Part of a small language model's weights.
Size: 10 layers, 3 heads of 96, MLP 512 GeGLU, vocabulary 8192, 6.73M parameters.
Architecture: rotary positions, attention and MLP in parallel.
Each number is 500 + 50 x the weight over the matrix's rms, rounded and kept within 0 to 999. Layers, rows and columns count from 0. Numbers have three digits each.

# layer 7 attention key, 288x192, rms 0.0899, rows 0-144, columns 96-191
528522463512569495523518506529531515447476493461452503449562560456492510463485499503457449477481464462480483547525544525518489523495511517441504491464513453519444491456463521484520522505482510500431571451481560504528456477495497476485494529488528487526488495555484465503492501473493529515
441478485467494533488491489459584484509532553443479526487433541548527453518502482474504511451484500525431525517578464501506491466480567463518470525491433479487429502501487475494506437502508482498522488529481595494438477500444449554453491493490477497491497500542454474503500508510529474477
529509492456508513439460517479476509476506501487469521499498554541540484477551483492481478493548504473524552478561473477474496456501525517493489522515502461522463502493490439477516453457557535539527445428504528504497520516500507533464496475456483484463511464518409475432472512483481481495
486520476490532509498561541520450515493468533494517551474535451510458465489516516490480509514490471494514540487503510522510528479528468521511491541491504481496470524477478539530484497480479501551515532536486514462552525476515488469485526510525488497474495441500486549498473537510530475500
481494544510454461427483488542502482507491451546536476500522470515494530450488487456466529490515522510504495454450505520511434511501508512492551457464482488513545491500516498481491488459523519516502503456499480511517485517536473534506558499521494492507510549538511494498479483519470476516
503480473503540447510525528495506491490454524464440514468528548491512469467507475506464495481458477451489518527496511498542491464497465488476502507451520454521459528482513510529499470517509528517530509494498535501532532480483525419490481509515461456492470509484439506531474451499477539512
500540504513499512505526525502532532471448504493473500482503505530515489450507519527477492533453507469493556478564484522502468462540494538479422564468498458523466478512479500508543426460551500550467496438514551493532507528473445466512552528504472496481487509539476513451499513493500421507
449463497490475507466497494505481471524542484546534530507501477509430501517482525473497505455508460511488509514498471497490539527458529507519520456505504540448478487468492493505525518505524456447499501539527514526488511492506515506503450509482487520468501508542486461478508512496541519520
519497501463518513396431461510506471463483485558527453462464467546497513546502507441581506507548518502509486477504475558507500465477502471488551483488474509464544465486452535475496498509493480476526458541490450497510466514505483573519470461466564512535476425530516495525481513471509510492
475497477505453477522473522475505508502477513511483509495543530526489506464491518500487486511474459497493483488517502475519478524552478523503529512501510475487512538545468489588513513487485489488534526474496505490434501489506494469488537505540485461478495458447488555554551440523533520552
479497509543483444456494487468493534529529485532564523531504500439476544521465510518511447422541489448471500570473542501531498533504536454483560454511520544526562508544490519490478552476474457453521497498582544520483498526518534524534464495524514486506489515494548491472571527481473476477
510539488547541489549498547526497491498461475503476470541512489490516484469495506533486469479472506460482507478470503517516506511509477537522492491469497490497525504488518463468530450544523539540575484468527455524519514525578586526497511512465494489523488519502501518488525465505476543524
493553512491467517503492436500474479448497536474452506469506449522480464510539498434464550492497477503497520453538503528451493416523511456443442492504554500516487519516515498485533478475498487540466507503459526507524517514439455477470466469463488482490470447487521537467469529490516488420
487500491535513505446451470469535563543514542535528463521503482527518484451517494463562494456465480506480536464500461444489467542501516510489506527478492559490526470505487441461511510521472443502511497526501487481475522511481497447551512512533527481427542505523515472478482499531499524506
528499520502543493482573510518503517477513550467552470507487537472576580469531549517523502558431511520468517478464484525546458531493508563510480512525503511533510492487475470492539502510475539529506498454477496461524500560532499505447551517480496498496509551524508460456478465496517488551
510486487506476515521512528488524478516497474476499496521482480495434522515492448475446508528507489564487521499479484586495505460540486449523501512567529467476481535512527494494482521438506521503427508488459557513480469510467465553465487501463465443504501527481478474494510512482489419465
475484481429446529465558523515468469525515491524480564509513463537418479485483491465490456535443468483490485474503501501493506573510460520526478496418465502509457440500428517505506558486501441488505490493469554463538544499479507472481429545490542469484489551497506443521459478569509503490
475508450529476544562519540508440500495504469476471453499541437468499535508507474535515482554480515519484483510436529538497502485496543512451480523550482545441502477544513488496480541523453509469506507536513529518533423460492530546490494493450477555556500505502527525512513486505503529475
494528512552493482577488518547542445414540448474486516524561482506489464462520496562513487495503491500504493537518527482549461482515499512496501527499544462515485505526547478490507433459523536495492503470432503527491498478533497506485517522496442485571488460502520452461502495439493482509
508482548431465499407489501514551494440489581516516491487523504532443477500503458469479491464448532559513507523532528513506482524489480500419474485494526484540533501442473476505533489546472486496456490523450536490550477485496454471509478526542478503465485548511487518555472487486532479522
568598510470505544517527513545522500437489527526449505510491522502466518423539470470532466446465467468523502506508549482522527585481494527439518432466540489549442536451465520460475516461480457531519503473493492447538576533495507493474481474541471491502503542491513485562477517511513557518
523496475487456547596517556490466419543505443509437512497482458501421471527497502520541467544432516592504478453487527499500536450539486524521519473545459528459508492515461568504492583518402502480433525520486492530462474442496503518469459555445524483546480494458517479491473488493507520490
580520527443491459508464461510492473479504549467529462502520463504532433504476550497536524477549490506507457513505527549518504443527466458471503544532565426467523572454541513483495463484488549544449477500508453488464541496507490474458529472477478464505554500475477526503515508495562472513
490508507521504471466473518497528515488536521488453484514474495497541545557505485482504510535589463454573480494527507521500493508454503472484503513542507442480441511536480561530509465444522523507512479482468413519546485520445508475537560514465495436512488455461519467454448533455510439487
512494499450428477527520509516461514479523458503439559449550510500486520523555560532477510583502459560479446479510534482463516453521457474459493518528520490459524509510519507536429491539393455456504520484510563480501489457436454480487484516411485470548490485447492577469504445510538520464
511521534440525459496502524545542465493473537495440522543518463495477522448536458495494521515512513550514501506500535521517486568489497492455557518525543532498505517529512444446445527485483515498456500562534580530509562497484507521435502472519491505456515545543477529508531514512491488478
502480482505493559542492518533455510588561539537470583567521508468439517522502547473465488442467532527492446445481523535476475534506449480541538469509450471488447464488512517511490474478484504482496455546520504536512501462460533542480417486525541452517491520452498484475509444469515562446
537494518371453516541514526542485421490547467489504536421538481463455437499485499503511490495482495472484432501486541529496531536551489454454554414512428501507542451478486554442515603457501498470480528545510484520532497428482581578406389580482489533508431509493532495507463486477516567503
485554516447492422518492492515474452440491536513517490507475548492517460519534498514562507519573493479579448527489520484478482485527502546496549499509505440483442509481486593534523518558540505496520488542423484496453550508512597455538482496489478504527502442480484370471490548502552486546
437481575503469505478516491528508460459448531437555441529478473534572557443539464506512462486494419412462508494485519463516402451529492473433475560377526479520501461438497559496521421507575480489515527457439493527527446519542429489509457510495460461478501468565531434500414404507513529576
525506433464545528498489474463467533531576431528521466416448500491509511528507550489510518586498502520491526502426466491505540505534529458510450578516532467506468448482534499447475504504535479521502476529526521475486517493496500447512502488475514476452515446467496567514499497499469479471
506497444490495472460469509463447536536443501467426492554473464509638517507493500486585512475544483610568458436501505507511457511474480456476512545634500517494474510452468477502478463439489499515522509510510446508468525558462466488549540466467517442486494500497556490537597511536526555451
485482473445460485493456516495429483459426505515478492458391462516461513524529505494511572520534518581452404497436554524491469507467498494448517531504522425472513505472468504544403496555479533518445490551510503499478501513495475472509485434470504507527499448515442520461462547437601544538
517469493547527521502477512522548570646474458554499528467512462465429501617424547541486438424481394497503477536476536581489468518475487484557502543517469472501507526536604530476495586489509485436488512501601478509453451453501460565489494504512516523472497615528481454500552469541471421518
494598418508503463541513492426457518515500484541481494489546541427535513492492498504486564545467564532449502473526510492419511524522501532488492491495497506468542530498482466562478441502487547475471557534521501500462468508503416449520499414538530507488464468558456474513418551462554502529
483481488546463479466537497508449539558492524531456448508407523487506528566462567520490533533566470547479457544470545554510503472476503481517537515552517438535474501521546525495438508570519558512480485474525448518498511498480494521482580496480479457517494432500515508522495513524466482518
548457462542486524586502469508453550496430449509464486459497458530430476474564504477522530510545502513455441534487578581535472509505508476538476595473492469425431541512590462530493411485516571487549498488527489519562479471418450538526449446464399449529491545519506546536551491483503492492
515497573412451493547491501538492449529489479443514470489542416478498493610500579497444447482495417555522469430466526510527449559505487462471556488488497483450560531546496503442442505511401496472459482505493472521465497453471537491456467540562445516412501482489529532448549488555503553434
545533456517506512581450465477520453505420448488562464465578498492487491456559441497498507497469521463423499523547561509541496515543526479524468562488522531527551516484510503452496493504534474495522460562540595521520542417509491498449472447500521532474526562504445503549446472451474456520
532531416564496503525474492408479548562438476497494442513496467444559478484552486478556584588512552597413549501538488552502477509462500490535480528574579471512559501542479457591489459465514561432481483498499534546458509486543420458503535445537492516454504419508490522540507585495486538516
502487484490505477477597549438529511601592400515592508528559514478516486465440448441470534467465512493454495579518452457480592466571415556535482456451478452557476532464495553514630512507489510543509530492479516495473517472522559515545509516503527545529483458525390429547409535506462512587
501482441534411518436511494461476574536473545513540452504462530504581495439547504465566462596517493555484454416486511477491507416468472569528463655531479443471515438483466509571503420492523502444597447491527438506518516527497441431588416463426379510471476580536536559509509484508499508493
482446588514518549415494477572565501464444518493430497558525501466550524469503494592536494490501497536504481542523520491426481528529524499430512389642452466466532483493499474576474555465553478550428453517487387543517483621360509479512527530429435512484518552475511469493503487552525488455
469544486470505510476501556516519517504535562518531418503484531499526503404528556520466527526437492462529358459563525454562439478542514445434554483461515525585491510417554548445511443486385485477452489482508447477553519460598580577545565498510417506474420441431473531500429483508455576514
526516551572494511568462473555494494325549499427543558530510398486497507484438557565509488490601445541563482440486573468439510442480592490520558583508507555494461479612540554471434534487472376422497618480448483516462344533447469443448527552402497482493504665553629468504567578472535400451
475554495524523532456438423590493462435452497499561436527554521534432521567507516517469442432437471429459578453566509467547496524459510488530591494441524492555526524572542588345417546473544404507528450487527513523512532420441499476417546537504564524492528484504523510520472523476415464531
492564482519489527601460539508460464502429430499535522454532552521453474526530407549496524450488545517471481434456548555448459565463631453545492429558441477492529430520503477499467576570534534522504491458473573568543447472513470541462576508600562534501564642601456452446565527437502501531
464522433489466519604562494498553499544425442618604511499527543538550463461591461413529518558518497488445655367474480461508533445482495574586442533558501525464434525552472598508625444481587566557458532477465549473386465507565562526479502564522518466508529385539487467576459502467390585593
600574486570563409456515480550560416477671326387500464506529479548444496546515546552429573514440530492603486581510507501575519425493523527495557488470511527532516564481535555519538530447490544447505503535558420580483484546535508535558582465472578526444580547554537523451531398431452424489
505510434446476535536516560581453467602447457576497440500540490485463504504588463477406620592417505524524540536505483488544499516454526594470576536439475460484413572530509484499549492443581540490557472503497565515497511389424528592491511490455513530491468467520452504515461544572356539572
475461527442417537474456572473554404471509508565598516447582633620546450408500544527472554440442456529461407447618431554546437503503519559483485465465494503544492588534621483533615415362606505616548405455454416596473462500486532559445444561507562479477504422466518493456491542602444354466
556527537512568587546521517498540503633534482473481445480409548486457495585473494409487512433412559477494634419480463462478511484457570578475509489487529453434492537545501492562531546525560509399537494564427485427447472472466487483454518494515531493587475516480477630480528560442448591513
445455592502456422557482537512545374430515549461470503498595531463530485494438511447480554531556591497547514565507533429394521389488514476562473530596531581433525473565496503598495512541439393500482393404437586526470560457541550545435359424528497447459479502513594489560540534532518508439
417408518504466538494456515595491396574560462427598553513382484477537535505381573581495412584536473524517458483651527462423499412450510378478574433524458503578473460444404615470409476500602454499531490405499469563512550528387409536484660429447461438518535429495551475517534433575398428564
517595527386530591537470551539500535495498624509504552506420467422510460457474497474504580496493546505477488499572497512543533598545530524514519490490493444521491507612529477475459488495482540521566512496526516382544518524540492478515470475559513536483513469471526458438474628468512472500
530493520430466543494508562455598473437443620629465463571512467459576499493528609599491559508415383593533468527510518479473417513551500529468585483521498523438490535471591481554451470361607388470494488578516422452619395482431635432409517561532545564560425519527453516432518558452555477430
402486511431480540602558539478548484491614458460488415574492520492473507434432535505556545504543584587484376530486494615498503478482474528503620473603442588576449598519672481477539523477519472435426448500504508577541614459490626396440511408415580440579555524484504614529553482639505497502
600530474563434409409538488482533487561492503467514466466514473533402455508485530465468557378432500496496645561475528482536562493567436505501464473483482593534520381417426491498504439669575599545441599485564483562508491469597597547444500578544540501504578538542513483480501604516436422521
494574493534352590528506563488556452381596391357526398507494524544463528509661497494487475484563491458559520483478547467452419410440487447500490512555465510443420538446484584510454524404419522513382449548367550464450477301466522462521513500499585367487525432486456419548498447444518432391
505494446568484491448508510443537473469452587513611502509494468422470500462536446453453525364511432445502521458516495604389489622491557438449438476449475468464542363586508522598543502498552516529652501532448450579476528567435518544494362491544400586477450392511541618509395586404501436507
409565489620549491451540476531482392494572390323606493364575525698532536460530569546555552506483364519562420574622499466493510539502511464587546480425508485543484566579592596481528613451554439481491645437429506486507463581543444445392445454501479480454479529391495435311448552562479426518
335477504630539501468475542522462474449483514495456433539496542469531484406560465589471560555465569574502507611390479489410437456359478403551443404474498606522464398516484515584521378426394506499474500491605512539580546531565525513584494538545461467437393610492496481446428389425506482470
616632416598515570535504492506551438459561533600486595556619474516551458436478587502498596426599522463461493494467436484412539510444511586584491654491541393362596455517503436487520445455406518398540368637412597488501448530549432395472472554458500632340589650527526548509434459501493490535
567515440491507530461426415490499523441514514519586645472438446526502509587430372347527506366514381393509431576523424444528520528483466524525572373401514474394445506569520422481470504584378463435515527524499388499512449456433530430526509577481542476520585558498429626515404427530549389538
521493405449542512572450538546472445583473582519509568360491580484448485452511372475613502464482609463459527525399484522487468510443578380499422470470463535495457502453470412517433483476541559513516554521605570395527430587557557405622454489496485418492473510422590477450407432513484607492
487530505429507522493514413439500437539471373473519657610505585668409552396534447489568481442325360488386581619378355559489557498418608476446526540508572489499474463582452587416506500530462435439396486445503525490484442467527451438538663471444600419506502472569524396488366644514535405451
453484540513397449582467531510411483584461457549476464461563587464576425542442524475414527439483587534544411489529408639478506374513551473547406634505409540486584468497515593704392488521422622491518482537489494480605502524423460580434604438536520562572363528424537474414454488539515404497
473413421458426402446490325436531582560534481570556521387509478630624500515530438436478547434518566644504600519511523522482598577421412604525504559547680573408509579541650453512547499416596518540596429559516513489467435542451585444532527596494409544494448516504387627448479622465389612569
486482575453495523537511550563565492383389584430514634601530471427582475438490496508545470569460477467445410496466412445506537580460494525433530538415497525503518468564574515462598544538550548668500556577636437488469521576477403554515455502486570442479556428501619352479505556524455618507
430483560530482658537487525440467495509362459570480366494374602530488457524523477580559506460419406434585433542418546428471547549519509659459578487400482509422457553409452435530462586593534577589457530477413522617487549553432566441339490557483413520601529453616377531448603439480466553482
562456556579465442523406417512521385545479462426512441525605508544347542573391554509381477483476523468397566387505476530500428581516495534483550437472501561487664592523561520440446537500323469513440448518538513562498493460439503363349467507494563514478450417450474515521459474473589567467
509505496480514394508492536460486366493570447446486565499526444441544503591542431446508446649616468516466527565461511594610541448377482563474426421394563568469586395458523534572515477478412506507585528480586596533597448522479500436516456435501501506551585562567540559523531465396451415505
422550586636545494632447368640587509560442627524423581446570441476519597505473416565509452426438472572397442528492467559541447557478550524422499451578580450428522368484542375605477518601579522519556335556522539478531419490480440596504489510568466510528509359439525378484485371496490450489
469488502531520560456506431529563464683548645428501589526543514517485504477504505405439572406492559422592459579623546473536613584429577533517475374539575512487491519554456431439517524481337463618547400495493524616470413472424589628517470450544561491605464528517412442540499544496474577484
516521438503507502433544500523531545487538604439372526590501474475522490475455555486538517521420469470585468408468467563477450455591549568424517497503501444524506391531410598464593608503517380546539504380353494425497497597626558511493561517570577490445407584584548403528568525419464541527
629456626423369507430511491413558468649477353455466375596428419486558549552457496474569547455448470534367526503356461432518526471503524471511490413458544492317530509474422511567498539488585446481465523461573401647501504515570453542606389492482450404483414447437608536454446496596398620546
499530521558449527542481601475547439522536513490445426517479500496458503488487447523531426502516416550456451700505277498495538505592564546560496586450527579501477371504585505482540470474544500476454591611525587460434355457572575524516514511545515508545503422499600562614502404496422589551
571574532451604613460530485530502412554491417555568475456551508502485387556438546577606386638568548473496456428458526714537570541470338470435360484492519552537504455533538512465561563444516556488547494443432496550474454541505427472530487377580515508505501510475509506498541434432563465467
566586530483590570568597530429490589560477550509492551462477608417593369600466583471471578398426595453482541480430502403522546403583509453584511485551620485497629569483453514573488503553342575588453520478502443499410521501513512396495572498548496463406563587615429393521461345507505579503
556494454521454480545491567512613552534462439479585626478628629516404360554362569480427547503596403505367435656501453466524541463496613590449580514502533384482397487522550469585649348524552604501543471449506610504478444528492549499480440545592473562480437589545520646444505439478559523619
533531618488490487613472481484364524614466666465437554441448508555500602486568560547421523561425549404451503645399510552573526543466415581473612555525520400497500548440430497501505568474597577520523516429617436485473472456527412463578401516514472480385470548478551585524458445478626413409
579545502462404454477474493628519585605553641544512433584476425396520536447361546651574563550518373466461556621433494458482571502513514614463480397369407438585565530609436530525456437508443453406483485461470472412444547505428540409554528452456473473442467482514560508581422494509394472423
444539461529485485433498441446444484448396546485582549489509597575521544566459449584531548555511552560581621429440600440453493445476569439453435545698506552620493478497492395621388579554627536607465498482558517525413566431553444454467472524501592515556508435516499632617541483431543448529
356566490530441513450341506493413482574503499525396532566395548533491560469467547405457631601422563523504491442530449550479563596550492496389517425529545494606462562547510511456493429541528459532477411476352523499502500429470436513568470448601372546557421432467518429482417594382540294551
492576547443511400568662598517557496515520475598553428429474467592473495507496486462563546388496455554568535551614505591648418528501545491547576501480458534422420440560500429558488447581494449494496544526604585518494605501493467504467518496595573581441556535512508487537587514514525388395
340595511579593507465497461549397494405499370426452623432546404519430467576453571462475493518633524479506567456465579521540574488519579450500502482575507524578500435526487421523447474505426487541444454483426465456515590548480390480487587511514428291677541533497621535439460499574661613499
431442489492372521562600467402458598475422551477552511414527442549523517541445564578486518405531491503477600526589491542597401463527632538498462509504535446527552496427579455583462492517534624503432524437454499442573487485559468451492426433492473561554594453468454410471513451573644457644
558459444511430503539543529475480630445530531477380437576532539441381531583492485597486441455403484515443390523437517481516597481451548546510505434447674561675436594616426373532478480418508469568460536505519480523530511394477507443533479501500451463531558507565536426382518484496478490429
552469628663431520561521476499592386462522486480597509534463544496503506498559585602524512460576560487574435430522459529566671505538503508514556528558508596529386530533541452613527453585449463586552561537387493566587544480439499432683506546375388409437427457437429479450480492436515588476
478417524499470571581530548545478481480472427508551535624468465454432455409677427503535391382491483556515529425585547488524583470503562540488456452620408620587485540532497602496482583453526465556445464439571562546484492598417451428442381502524554460515643549377575496486358458369537512595
451499560451415607506512580432560393608507519567538521421492461532547440596518481573459457519467400595500344363535503525468473498466468531408438438633415607525537495408473463527420605527575593488625580528514462495455385538476527489516451449505480501451400432624571519490501495603530550610
512505492495423631473497447476603630609526508406521338536519547462341497484500523521531537449462550499383504506552597479509505479436517352417512439482335508555583521627413438579537552489568420467532509570614490436471499490560523529460688627338468464594546512420480467499387396438499440520
568527590603608477544459417566572622531472523423487533441523413492412549537504442657557525532503534613647472573495435471481480449490554606485505462478509555473394441387528433531405613464544460535558399505498662444581657663557478361500571430473504399548576548531556548469559599529571527498
510430510435487572382449586440565457404496577541422565412575577484411633345543524395523537471422553593518515582554424487418476481498457543520489517442499594487540534391493401461346424500488469481518534491508521553424596455572408536526477478450482417544650422551587525531567469406494460439
372377499469490477402461497557461514365512533522408504573543439391394553422586386501455569472474404498425522498423452546455481562466371465509633605521462600496407364624481372517443586631490609421466477417594455471597350449547571420622479576521431524558502595504570502486594472502499601471
507486612312451538549474524417444497493489449551457467250543527601458546393479560517437571597432563563473555527434518584434606486632456539552390422610568393382571463513590532470551524548661503487417445449600451551457554539513511536459492355415454488593666566443455599505473537357497471461
489471524495512495490501484483504512497492473518500510509509496500490495501506495500475516516474514485504497504509505490512506461505498485496506495509504496483487495504486516481495489488513512499533517524518478535516488491516474507471502514493494483502484504499489502516522483479519519502
483507500489486505473522487509501465513542465480498494509521489488518504505494503474474518478480489490490544500483495486505485517492502485488512475483482499490495472497493513484492523492499492502513517503491487484482476504491486468510502509507527524494503485491488491489501517493482503502
493498513492473514492513502523486486497506510493500493489480471513494518501502531488493490494496487495495536493522519511518481488500470488507482499486519488534491497501475503505488514492479525483505495515480503479500534518515518491501497512504465489475515523499480509507514520505507489474
510469498474503513465511507513491524492474483497479510496513481473491493501501496494504489527502495527490530486513508480520500502483489498497477480523506493524521472480473472493498494507506476464514538499515522472484496493497503494490492503476513515488485479506497538498492523493497529503
507497494512512470518504520480493481482499509499530486509506514484508521484512491506472489515521502498505464518474504513485517490527507499497494486501514506507527490501512503508496512503498529488515488479475492519508508496512534517491519476528491519509524510480495473493493524494524485507
489504511476495516503487487503497485492482506507500512487509456521501493473513498476486475530513515483492495468516506471516489488497486475520492508480484493499482501480483495522499491483498492497489490499498548455504532497510482501489493501484497490463497467492489497510499525495491488474
499516513476498498504491471488483491472502516503514504494495480498513480512496515484533482515495512500470512518494517483521526496519492513513499489502476475505497507469496503499510474513482485526519445501493517487499520495509490480523492518488532498489486493480484494527512501493521499516
515493509511484508473506494491497533502466502518497481501494486484494527515522529515500474504471492502511514495511507510521515466492502487526492497504509487500510498513486497522476510527493477466501531523495489499476502457473462489511481522486503486499458485500518519522499480513497517486
532492485511511521492489512475503506497520490495514497492490483528522498532512493451495488518489485521473529487513503481530492484511482458505499496520475478505518487471473511474500479510513506521483494494503494464496518506512480469490489498468514517484496473483467509521494508479484511501
501494524485511536506531497493496524526485501501485513509480483489482490505482496489511464494467510497474529516490524507506527519522490504544513501504497509494505511504476526499515506507506506516493531532517504478492474496507506506498503497503499492476466510476513465537513495518493507529
508547491536480489497465494490507472481508515477506534493524522494528502503488494484490525521513513499527469494527489482505514476528514490507514485510494496504485521492498483515494488482474505490503488494495506503494513502467488496498492479497490510527507507484523505490500510487502472490
503513491499481526488491509468497471483489508530488488518480481503494512513526496474519472524495495489486475488515499479519509482488480502507493513514499498485500500499491499519481453502492504487478478522496543465481529476509478508522470491498522491483464486476511511544506496509495497474
511482519509497504497502482496494510503505519480495500495518506502490492493509515517464558510512494497517508491509483503467497511511525505488509529470487500486508499511515505494530500482504497519530492485502486514515510507493516491498529498511480506493542499527517524454486492487517502498
512501485522520507494488489474497488484485503476512500518509517500530521458503506463499525509488508500487492504513479488504484512498495496522509503504493512486501526475469482509512496513489507488515480490513513484524515499490498517517508499495516512480498493501514475498489494483511494507
522555519515502471504490481512492476516512523479504491464539517486496502493508493520490534488540516483525464475532482493498493499502508529511507500484506510483522501477510507454509467487516511514549519470485484508516493518509497494500504513499496495525513501504515491483504490492505520493
527514496518485481471482479499523487480488520518481506542492539518498514458533494516513499492490510498492496498538527497520492504483496526492497489482481501475514512494478473535489500506484501477473505497511511501519533510476513484518498492484525494498532490477466508495488503522512484526
478470526472486491492507527496485521475482522520523488503483487508483487504496483502517499478496485498502524496502499506481492506511471500473476497503478505494499506519498500492462517488526477500475531488497490482504488512518490492502466506529503508507486504473505512520522540495508510493
502492483493481507500521503497504531505498499509473503493525515477477492494466486498493545494525504500525486482481495524462500518519523486506510528491528498501486494539505528469520537510502470498512483510516512514517468509478502509498520493510480506517510491546500503468488492488509512501
514495510520498490497496480514483513501506508489503482490527524505510490510487517511470552474516493518514480514469509519481497504517503473492521519480524509503513503506533509496511488510481496545540495478505488522530497511507501498493513484500472505509514512518506506458469458485510498508
541522499497509499473492465512515487515508488483497490543507540495520502462494501459507530495506501471498483509513498489533515495492481507532531442514507512491522502454503475518513481531493496516515483494491535497516500511484512485486506495468519509501507525516510499489467477494513497503
476519525476517512504476496516507493532493478493502509489493476510495500498508503485483429509466491496502529527509484454492533479497509490502486489510498501464496520491472492508485502455523523487486503543496494503474517506515479510497464497495492502492477499497519484542548510489495496465
481482507479505543519494538495496516490467526521503519477490489513482475511507493552498479490509510523480502490528499490470505523524515502451467524498480491530504480516501483484472524495514493456478518482500465467488498509512485493502510526521489515503484531504520521514508536494497503517
481506513504516522511488487477503527497512516521514500478494481491513503507503500514482482500484511488515542520521472494485507503505503483475494514515525522521540503542492506489500527462553492493510532508474467485503482497525489483502483540526472508492478514502509510539511536499493503498
506511486482491485477502513499503518490487507496508483491518515484507505498507514507529542480524493516520497515494500501500500470534511467507512503474487514521504468477504522493498511492523497520522517484505502496523511523497527477486512488512473477510510487474492476464466484504502525535
495512469505482499504481486485503519480484485514487488505477514500503463509535493505488508523516512518502503477530482489485521503482511480508500567491514495528495506528475487507520498536509497505511504478510512483522509501517497483523558462528491522508482492477493494464502513525525467501
533490519500512502499496474508441529535480495490467493515513501491503490521475524439472519507502495485527469499466540518498500481484472457521523508520503497518480493501519507496526512526452499484533474512523509523522459476448489500506553437504492487495499487510517487488497461505455486483
523520485461461479464499469532530481477488493487522462514518518479519495469507491458512541499501498485507481494517509469524502467495512474535524488453515508515497507487455498480531474484508509517523493527519518514525516514496514479485502474501511499495532439464490475496493470514500504520
489481503492539528499489523527502502527499493511486510498481479497478500497524475463488466528500500483508496492498505488515513501481485513504480489516490491495474489477475499511519509494486502476492520535521504488504527485506480499524474470475517494501479472520505492542535514506481501457
506520482472455497470509520544546456475505484511500507504539518509519506456504468472524505499470496477513473483503519488531495487455478523532485446485502501484480503453473511510510459488499522529492471529507513510508534496493511506493485478492508496502531473463522522514531455517493516508
480481529523530517531488524523477511574497479519521502500507469527504478503502475504446460509477475461490508511488486488450529496492492524462464526516489501473490493550499496501532524498520500450487483530505466480471512482497468519512448482486522503466486511507479534528531531519470472467
462488520501515519534486482439472537501488511507499496509504499508521505511505510539509525502504519546463533500531479497489507494539526499465503517518505509531519514535513506487465499504516490502522499459491513484489495522506523469501523524506486514516459506483489500494460535503523483515
533506473485475476459512469506498498475459515488497486525515532462515496510497518463517544512513512507511464472525523491510465471508509465532557482487515497507491498490522510513484509532459482504533506460532537541506489498466515501493567472502498468520529468488508486454465480492522491526
532498506517521493470499473549497507524463484507475521517518499487493492513474499445508488509504491452554453487491520490509486508466495474516536465471477497474462504504518515513510543523454499482521506510521479541487449457460475517506497468504498478487561474528511477489524454508473506501
485493507525527510475496522517524473518542531517488521462504482512458499472493461559511454480507470481489535523508470523510515565475502535504446490533493498467517477468474493477530512468543514515455532551461485473489503498548481529493421577494501538482502529511500511543540531515479499464
506516518549510509521493466487495505533487504483510548492520494499483466509470497540517506451524515512493557550529494510480516512519528539476479528495514520502549523511488495478494542506540500504477496491490505465512488498551494505490491561570518566490499539503485519504479514470503461468
488528486472467480481480457477532470453505467482509473497482519475539467511490525468531493537509501507542536489498502511535506451520512467524509495517518537504502548450486496495511482519470517525500470502516552469479576512489496474488563469484507448516472494444486438524469451515535510532
477494468500512511524507531451488494524531493504507478458447483548504545446541478543520517520468494535447513474497429514477547519523494528492445550507462465495486455507481496465556470468576490523465520496476490458479517531555474460520429526476454535452469482546465461507479582527503514523
508525484491468481532498502477483513476523492505485529494484514506501501517511520540512534472534524525462475519553510465497511468531526517552487522520539507498509517493515499552446452496534526500494505444520548514509479536503521448500524494489492543509491497500496527455462548458530493491
492491551474500490496476549494516481523578520486510507526560460509506532481483513541536475449473467493466510535564496508529499537463519485515472495486496520445548506503502515516494495444549434463533543489484467494499485541506513516486440524464478548504503510471563512527540532458481504466
504482528498538477519491486462436567544508517473522508487499474444498480512497509515510482491498531544477549514497493522457526496516489504485524532511522484501554463537517511505521493495487453501503529506514492465530503463500527516506483524584508528527500508506492481503514535480521466493
540477543571563561509536470498509540519466491503476449468512516517477464528499488499445477413483462504452498552470464521452516538504506474496517473487441496493563464519509462473516544545462485496490448509495422507516478473535503521507533521531524511467526555542452494509452468513516513484
500528485406471462500543471441536483507528533493556484479520527504513467469489495454533495437478504482457510497499505493538493472501490535510517473439503558426539536498490518508508467470525521539541472494508493489486502522558530475466494557501494532486497480506525483544432468480484547515
452480511507538489496451490516448487552472485486520507504525480489505525476524447433469506590476522462521524461452498558490475551481444520440481525500482519540462490498486512473520545494505528503539545552483463498513515508491481503515409492507481465486470470513473501510549474549459516498
490487452525514512534512523454462492540524495502480501532447512522474543484503505595480531528488483530476478501511440507497529531517510581471453573512463482550504481502475498432535485473541443520483523487507490469480522525555454476511460468483480519484456492526485485524514548529524449519
503504532530527502539519452452420576507450461475534470516499525442509465532546448470510493471515549553451520531518495483451536500538514503505546525472500534532572491524519508483489467532474481509535489516478414467536544473500534479515488527549503513489485510550442464462458494478531475522
486470493446481457511528454466475543475415474504556478530417529476548451534507507460476411523562529462573426464453496452482556454553460522478521509480519501514476535477524533494482492515435536550485500502500491531477521446457474523479498494524523458512494483500487503484527406529498503547
503443523607521381443431522553419559565532550467501548540517426450480538580495515536388501466556474510518495598586498482464528558519495534487482498483568527572530503544482495484488546475469472469529556457493474527530466476491467529554455458571490542512459541496471517398543530522475434469
552516492553507485489542464440490492572513531498492452474475506529453527509472537442530534437539511512513608554462508543492487525519458467503504518489479544469504507494466432494524547521488515542471522513503483503501508489544531511525456553509520530489499535436508477532410447518476578457
528525515497531528471466537494504453447519532471570511415521517554508508533557489500473536512531554469514495481485438443493500514504432434504515468482497501477460523508419558489471507507530487490509546537471496462488474429498536506618526566526519511483483475502448447492481571482429458465